Part of a small language model's weights.
Training: a variant of SOAP for these matrices, 345M tokens, 5541 steps.
Each number is 500 + 25 x the weight over its row's rms, rounded and kept within 0 to 999. Layers, rows and columns count from 0. Numbers have three digits each. The size before them is the row's rms in percent of the matrix's.

# o: layer 5 attention output (transposed), 256x224, rms 0.216, rows 122-127, columns 0-111
# v: layer 5 attention value, 256x224, rms 0.249, rows 123-127, columns 0-111
# q: layer 5 attention query, 256x224, rms 0.242, rows 128-150, columns 0-111
# k: layer 5 attention key, 256x224, rms 0.222, rows 128-149, columns 0-111
o122 085:473496527482544504478480459474500529504509558502486484506479507540517462517478469524498517492489472509475530511500447508479487508487493525507510526527531555501452507489514482491522481472529501473518527508490458516455539514499538509499510514467525469484549534520499528475522502525494484506496472505451524534552484480459503507458462481470
v123 097:514470490553472534534519498498505463495500530508499523532499480516486484522504499508503501484489539520517504582501529506487508514499518525472465483519549467496493489493524460513471519549502495458510511491498460554485497511482502482512527523492521489458517543523507509509490494528493498555498471503518526468489538494492438474489460491484
o123 081:509518500472527483465490505507483507516485498492491490468479507518512513492505486478528509486526475500479463436475532464487489461502512510555523497464546549457493509539490507481474525479524507538484498487514553491502479479496491473491459509478463522530522484477505497462496490461492499482479545486557439507507481505493514492543553478487
v124 089:507493507494537467467499499508511497472498487528499503535455486495548529493501513495503451506523499488540512528522543455478495539471524475536464509515524475481502520536485492520548501508472484493562527542500521519472514460519492492530529499555486531512466462504477512444508469554504477473501523515543472473483518475459499505480487450522
o124 080:442504446524477480500532471495507479510502477471519510503508515503496483530473538490485495470499506501507471493534465526502538464510540548558522523514505545508476533484550499486487471495507463525461500494459516484541491532533493501506471488440499487482507501506540529530517508469554521540470531480468523532486493510528500541472507481487
v125 088:495500503518527501494455543511531490439497490491536517444496526477459482484439439471484505499500519459512468466534468530530532476533497517516446472493524485502507511481504504499502537502474455494478488488529513495503472483514529506479501511508514525483486528521483539455499529510459496466474524499535479471520504503531538463516530498491
o125 082:494469508489474492495527467485472527582452457486489503524517501515514481488497555467504470497507469532518485514502526516483495504508477449507519519539468507526530517524506500519506441485508537523531501494502472520545519498495497517495507491489521506507519512505532464540456477532502514492534495489493516512465493500497473500476461511486
v126 092:495487510485494504498521501477483528516526512501496479495518495453519527509520521466467518462487498516477556535541502504468504521480530476511523514523515513504529558479518510518527461498497486519436456550513531484527463487489488519473514493477475501472544530496487510515491481459494502498544508486497464552506493492500494515533504506531
o126 085:472526516481529495525493476503489513523496475518475502463499522512495504490481466474549437522482548503505494502504533522508493504521449491509534470463492475520516465515455486478519503501501522518552542475484472505486564534517512515489499513523493538510491507527498522511563537584459538495496498513462504467502498519502493530455460551497
v127 089:510514550541487534511511514503518503546481479473489479479490501490531517517519487531458535499480471501505507529484519505463558509494506523524491504488545469496477496507503518488512527527483493511495482515554494498471524507516495521475504522514541482455522533489499521436508488536499472468479472527525509479493464469495494477524463504455
o127 078:465514480473552493523534533550505502466495504538490525478520481513476514484475513463515490483483523478503488478545503495501467487488519476510499521496488457530512451551523495514500546498472518499475499456491503481516497492504565508530495494503463507552515531497489495519482480456525548515536531444486493518495463496470516499470526518524
q128 081:522529515498485476471526524536484498473521502492495535505475465459470493502490502493491521480465480475512479520525496467477482514511479503477522501501473488480509507480537457552503480497448508521482510494449532466525565462465494477506474492519520478524491465529537540516516513498480485528526504529518529500530474477497518504475469547520
k128 091:470502497473475475522494487502506472526496476506562517540532538496533491495468565491539506521536496485521460534526513487507505511491503510492464471493477491479504498521516521477515483508503504522521509497512460480526490489499440466469513523500501523497494515444496470461516480548520516514498502476474538501503509492480454521538476473471
q129 090:521501516450510500500470509476498507477494529506485494465590504496482475481502469456563547481551499499526441510493495491469498509548527473486534546536517533483483506538457490478477475479511480504459522500483497485499494521508492501523548505484484492522498494525491506519476494505479472538517516503500475515496476451520529527528493494515
k129 082:518518492530506472467529499520502511493545499478546541494463485525503493496496518512495485509470527463507506501500459437522505503495470546519503517412469531524473498486508513467538533499552515496484495492479517499515472509503483477484502489486451540506516490509514502489522476477554507459488500521469542493490513464510498489472482501482
q130 066:470528520513522484514471498533513515512498488550553498511524491500509500494478504512517460473502512534490464496489497451503545558513480502515531490476521478488540529499534518472532505521530461489493467486510524530493506497513433536478501522515490466528536407503551515482528483499497463494552486463485513513555498482514551503557522505525
k130 062:473503461491484447501533512552489538501486536541513511546503478519505493479510469476506502463489514466497535544500520512535514516504457495564493464490496480487477516465447530520524487523513499491486485514480508487505487532483494527464508531479543516509498467501513476455505504522501464487521498536499491477530482479516515507463467551480
q131 089:507461509513513510509446517532495514501481530513494511528521468448493483517485497493532490488520546501522499513484487477517548538490512529480473528526496507537491548496517497528510521515505502506529516502488529486481503498483449533537469533471500503500505515498482502497455479479509529505542472516478458516488533526524544511448493525508
k131 088:479543521540518495471496541502490513485501534487478469484521531500509522533469520523486477474496495521476501487545479495487555512536504482531483473549522466531523514476504445480494490534511489484491537536507489503491500503483503518516498496483490527516482531552447481491435517519503523459525475515517480496461521554526532459504488522549
q132 080:510501518504489480528474535531485532510504535499477464513484497477502525535493506469513484470489538525487475515502491518502532548533533503513495489548500445502495509533477500499473516513530524508457447481504469467447497499479478517507453496487495490526493479535443475467456499484502519469520475494554478505498489534484511458495490498524
k132 072:520560489487490478493528510542480456485478524489534492506480551533449536495479512523457512533530482518487558492518516517486535503507505469511495472513509534493482439466515471463503451545489529554512523515483487503537550516528537485479483490553502514493502496497524464427512485508539506466506486499478494525473498468538478524526457498499
q133 097:479471477521502502493491522524491484504479515528458520496509468499525505541496535507500511491485498523505445447509499516525512522476561467504515552483548474487504467488505525474492513509491470507522496500476437529467532488480500514484530550529468491490465459570516507529526525508456484543512509471492490550503526485505524511494506492487
k133 090:497479513500472439486495494506492452486492534515487503495519507476483478494508496548534525514543552480520505522504528492473495489487446498498518471510516463477509531492492522526499502471488485505459465518486530516482495480523529501510497513500512446552493498489536512441488492489579467499504468526509490529524489536498490465491470521492
q134 109:509480498508503527510483516523501503471515511483498508505524501554476500508481472516495541489491505478504531522463477532467536491532487487518512508509544475470471494486479520482508495492438473454476513504480499547525512483478483516468496524463495542471473491485494527547534482501493520507472487516482481533479463489500508515509485541488
k134 115:499503518499476548483498480485466494491513469532524496427514487482523497489522460486497503532456494502471467488526494479546470512454493486499501501463442478498500494494508487537492477466527522465475527505511485481501481526506513512522520516482479517520513520481519489484519523528500477479510533478500495508479469516508440458493504478478
q135 075:478536489498454485501502485491507523509493449455512493524485512547486517487529481505467477490498536519511524475461552527512494552518470491511476462498508496457486497470464464496508485504493518477502484514475478504522497485482496496488501478481508479552521522509496505515556495494531486499481532544489508470510523486497515499516483507482
k135 079:557455511525491540518549460510525488480479511490484483486518542467495515517556496496482486482508515512531471516492516489523487511463490473473526509472486556537508496532478472513490538463505483532511471501541558475503497479491536509498521487539558515518464481524508461491483496487481479522497516442532474513511514502524520498487479504475
q136 079:506515516542524501508494522502530479519515514482456517490478509451513491511526549510473486469480438496507512509542522471502458499514480517538526480501488481576511485491490464513503449466479488503497505495510472502489529476518479461498492496529526484522517490477523492507532468510551499456473544514472492521539523501468471517488510499498
k136 083:475530478446487527510472455484529519500447456526514508478497502528569510467523479502482493502467542524483559523453502493506486506510509497487475483479468534527490469514527514502519516522463470522496455483486526491551497514527525510489539547524506519543475505503535542473528512522481503523500487536490521484482518495536497484482527504525
q137 090:513514509508544497510541553553491523521516485495467506533515498483490523475520470482503512490482510524463499473455504467538464475549517468474557480537450512463501508519446498512478504530552523467530511449472483482517530553465490513490494492445504507469510528501498464517457504499516500469512503473444491480509471465506492522526480493510
k137 098:470505518464506489526499554543502546524509533523547504497464487507494517496459507526546503444501481470528484534540460521518510528509493567541522442515523494509499540522497504542506464482493515510507464464504490489477494535530500489479476528532501528492492493494503511491535433518538478522496519503521498518496496529498507516534504532474
q138 079:487508535494513559487487541495525488480523518543486505478504495499523522497467495472510474521506503524511496508562511508538508513470496521482500436485494498524490514526501508519523501503486455463486492508464483495482506512558446488495493499510497533517509470445489518494534514519498468530523502503489486487512535498459518526506485503483
k138 057:510502526500531522499489485492470475493511513483482500478464492489498509503475505554516457442523486508512459532515511487508491437496456499515511515502467537474514498496560508521540498539498515480522541517547537491497513477464533487487481478489543528443467527507501527489483536481553475490528483494485464460540495522501514516512497498488
q139 092:468529485459499522479494502498514504520492512481453505532470534485496517445553476512500556492474508518504514481517516528489487508488489466557481471531503514487465527464529504545507498496449481499511513535499483541501482495503513525501470479486484545476494485504536501489501502547478513470454517509514557465543451518529509487503508509473
k139 090:497463469487488456479503498515487482503486521514501521467542489505533506531463518484503500506513462499520495543455479518558489572485459547494510526519495464487548503513459496501490528480493481541485527481523490461471531536534526521505490540455532507507487514502508523512508485502477532484489499475455497526481509468508470508449518548502
q140 077:493523504535490490460453480428490494507465474478480525481525483496556512509505508516511478467515483507500502513515497497517535509473517500491551467468486463462512523492489510498518496503463482475512468509500499510498475520511454531504553566512484504510493474522508488512554516526494524544463513476489499518528508459487507506550510459515
k140 065:488482543516477496512530501512540517525560467450536523455509505493456485506508487532506488471544499473501512522526509504463484453483506469493501525491467489488495504510460507470508516496481532510521510498504494516512523477476537524543474455526491481479538483536491516463473502495498493462508507526516507503520473528493522522494500485531
q141 104:532517492497479460509492543531481540474513522481486504473495499475466510536529502511486508523549478517514512456486460502528526519509476527491510487485513447481502537494495507544492527525520494501489514513487519476540558544512521511552484470456515484484543489519483551453491489498491520510477495477486491501522494488474554538492503500485
k141 107:452493503477480512492509534490493480511508483536526474519511496510482488472470500513568495474488497481496480493498479487481499521512490471532521495519497476472489522499481515460500478483492498492489508505487444531458456497482475485489470512522482531545478528505528490513509507489510437508583483554477505496508521511522476530531510483514
q142 099:455502499489502473543487464510474502484469525518512523487526536509496524481560490522520501487512532481526488510514535498468510492556513494452517553542517501494508501550505482469528498507530465518528468443497469458502530503469492504502443520486488563470523504478424463516477485509519514517496496497523531512528469484458466514500490520534
k142 098:540479473447461487427472471473512500472505487518525487500496468467536495502451509464488511523496511510528470501507481500567506495437472499512501487459494527522485495492522488536462487516502523513474512549512570527481478472521503494454540494536498460473482481510541504447507534499504517493473464506491474518492521468507508504479512471485
q143 097:473550530488521484500482481476531479462511507485505483473462528521494487528481482453535509498529501495518483521464489475462507491543449497522516541543496516490462496494554498477486486479443500487533478488500501490481483538509513523534492498494506510486517483480536521448463471497500496523531502535508521525502514501508559532481511479533
k143 103:499506497499512473506470527466494511501524479474533485528495468515535491498520510501525511505527519507525534496520542527500504489495557517494497490488493455514508505490518513507507477498458523510506516472480487492485516494517497459453505497495507482479487472490448479494529484500521522518518492475491491512504490486497484445482506550472
q144 097:545469532500502561517493490482523520511525448504477529488525473466492501501505503514472522453508481495527506500480535486535492458521516519489504536468509497501477491519499544481483535451479497481503522493456486534535470464518557545497539573453480478478516496534487496513499505515482512506448491528520489520455474477502491453493489445509
k144 079:474513497512503493484493514492494501498503523495505515508472473544537520477516488522543486528515512467486500508510480445462496455446502502506457510494473456507538468506499486468530494529469536513560501507541536483511495499498480486526514523572514495528476512526500527472472493511509515524520467535503512482503494489474467534518467491489
q145 079:505484498546477563486494478495482491542514493556486451494499490504511462493478491516478477488468566502491507510525486514464517519453540499520508532478472444511510518511497507544466501493489455500540496478517475508493481523492511573516565518488474516466476542513463488490477519485529510499501498478489479479493515493491498472469525477493
k145 075:536509487550524493512537514502503520482515494500505437504509557523499567520452472518509521486513487508510522529505502509520526516498506467500491492515503484494511480484518478473534529504513523499469489460477528516460484476493506505524490514474510450480506507530468452409467513496505513507498470452498476535528500487515534482486503530489
q146 100:471487523491448498476533460477524494502487458485474505475520511498507442495508500493527508528518498519499441480503545494476519472533486501477505472499509537516498508504488509443543499546511489476498512449513521518481514499523520533529526474484511532482488521477492501530492518483558524504501496482423521486492477501511476494522449479533
k146 083:472542506523540515524457496522504505510516491509526487513447510465500536507524492461497450413463475471493494509497499436515520519493498548475441509474458454501524512519486491485470489512496485510563536467492510548502480484495470467483499497521471546511511526517501521509487483478481475534527532512539519530504517491522529532491547519479
q147 079:501459472494522525504509471467523522492504469526507551509467483493518483488538504537532489536526510518502476500510492478512466486497512520473518527468499543495468499513472529490476504487468488483546487492527566487545468510527516530499542503537516486461534518445548504512553527481496512515493542485495517494517512505488494526528517478526
k147 079:481454502520526493485461533510475514501505508504485508507519478465477475538505493498499493506508527537519493500488470484493511506517498516478485519494497516542490532520512553515489554516512526489554524502505528529482483534510467540544465489507504508474503473480491534468421536472507515542554495530463452512480489510530528503452485507523
q148 112:517498496499527533465484459501526496523488523480485521462437553531490489492492532507475532510494525490473513513547549484483494526507546468495459496525547533486518424534492478473490475495472536498546497450498480511536501511493506483476521523540519545519495489481503491472491504441497490496510525474504503468492549493536500550532509513487
k148 116:531523530513484496559546492481495506466495492497470489528511467482486544567484527538498503514513498516483463486473481497510492444490510515478528516485460474541490488497469512478516501471493515505482465502496535490483515474499524529506478449506478439457511526489457507544507511511503508477475492509516503506496500493477505493531481490533
q149 101:468466540492508498479523535506476501500497461499533491519495519486508511548493484528480465520535482492516444463532508549509473503506502525477455538499498527499518456430456491529502488491532501524470504499475518508505533478508483477506511502467469466519515507486517494505489464501460529460492464470500536496496524458484489495468472533513
k149 111:479497512562505542498474473500540488478479477523461526478521507519526467446499536493486460512447502529528537555495520490494534514461518517508500497470486478501525528520540527512500509506522530510537511508486494531548483511465491491514535528517521516527458500515474485501542516534514464484488543551540500509462479518520485506514541447497
q150 103:491537505468549513498538492501518482558490510533516535545526513488536520491499483500503534504501495505500463495505520514467488500484525544488480487532518459477439513532457542537503509529500522522486505485512529442514475525515478494505466484495490471497487489477550463554529516517493486550459484506490507519486465509479502486498516534493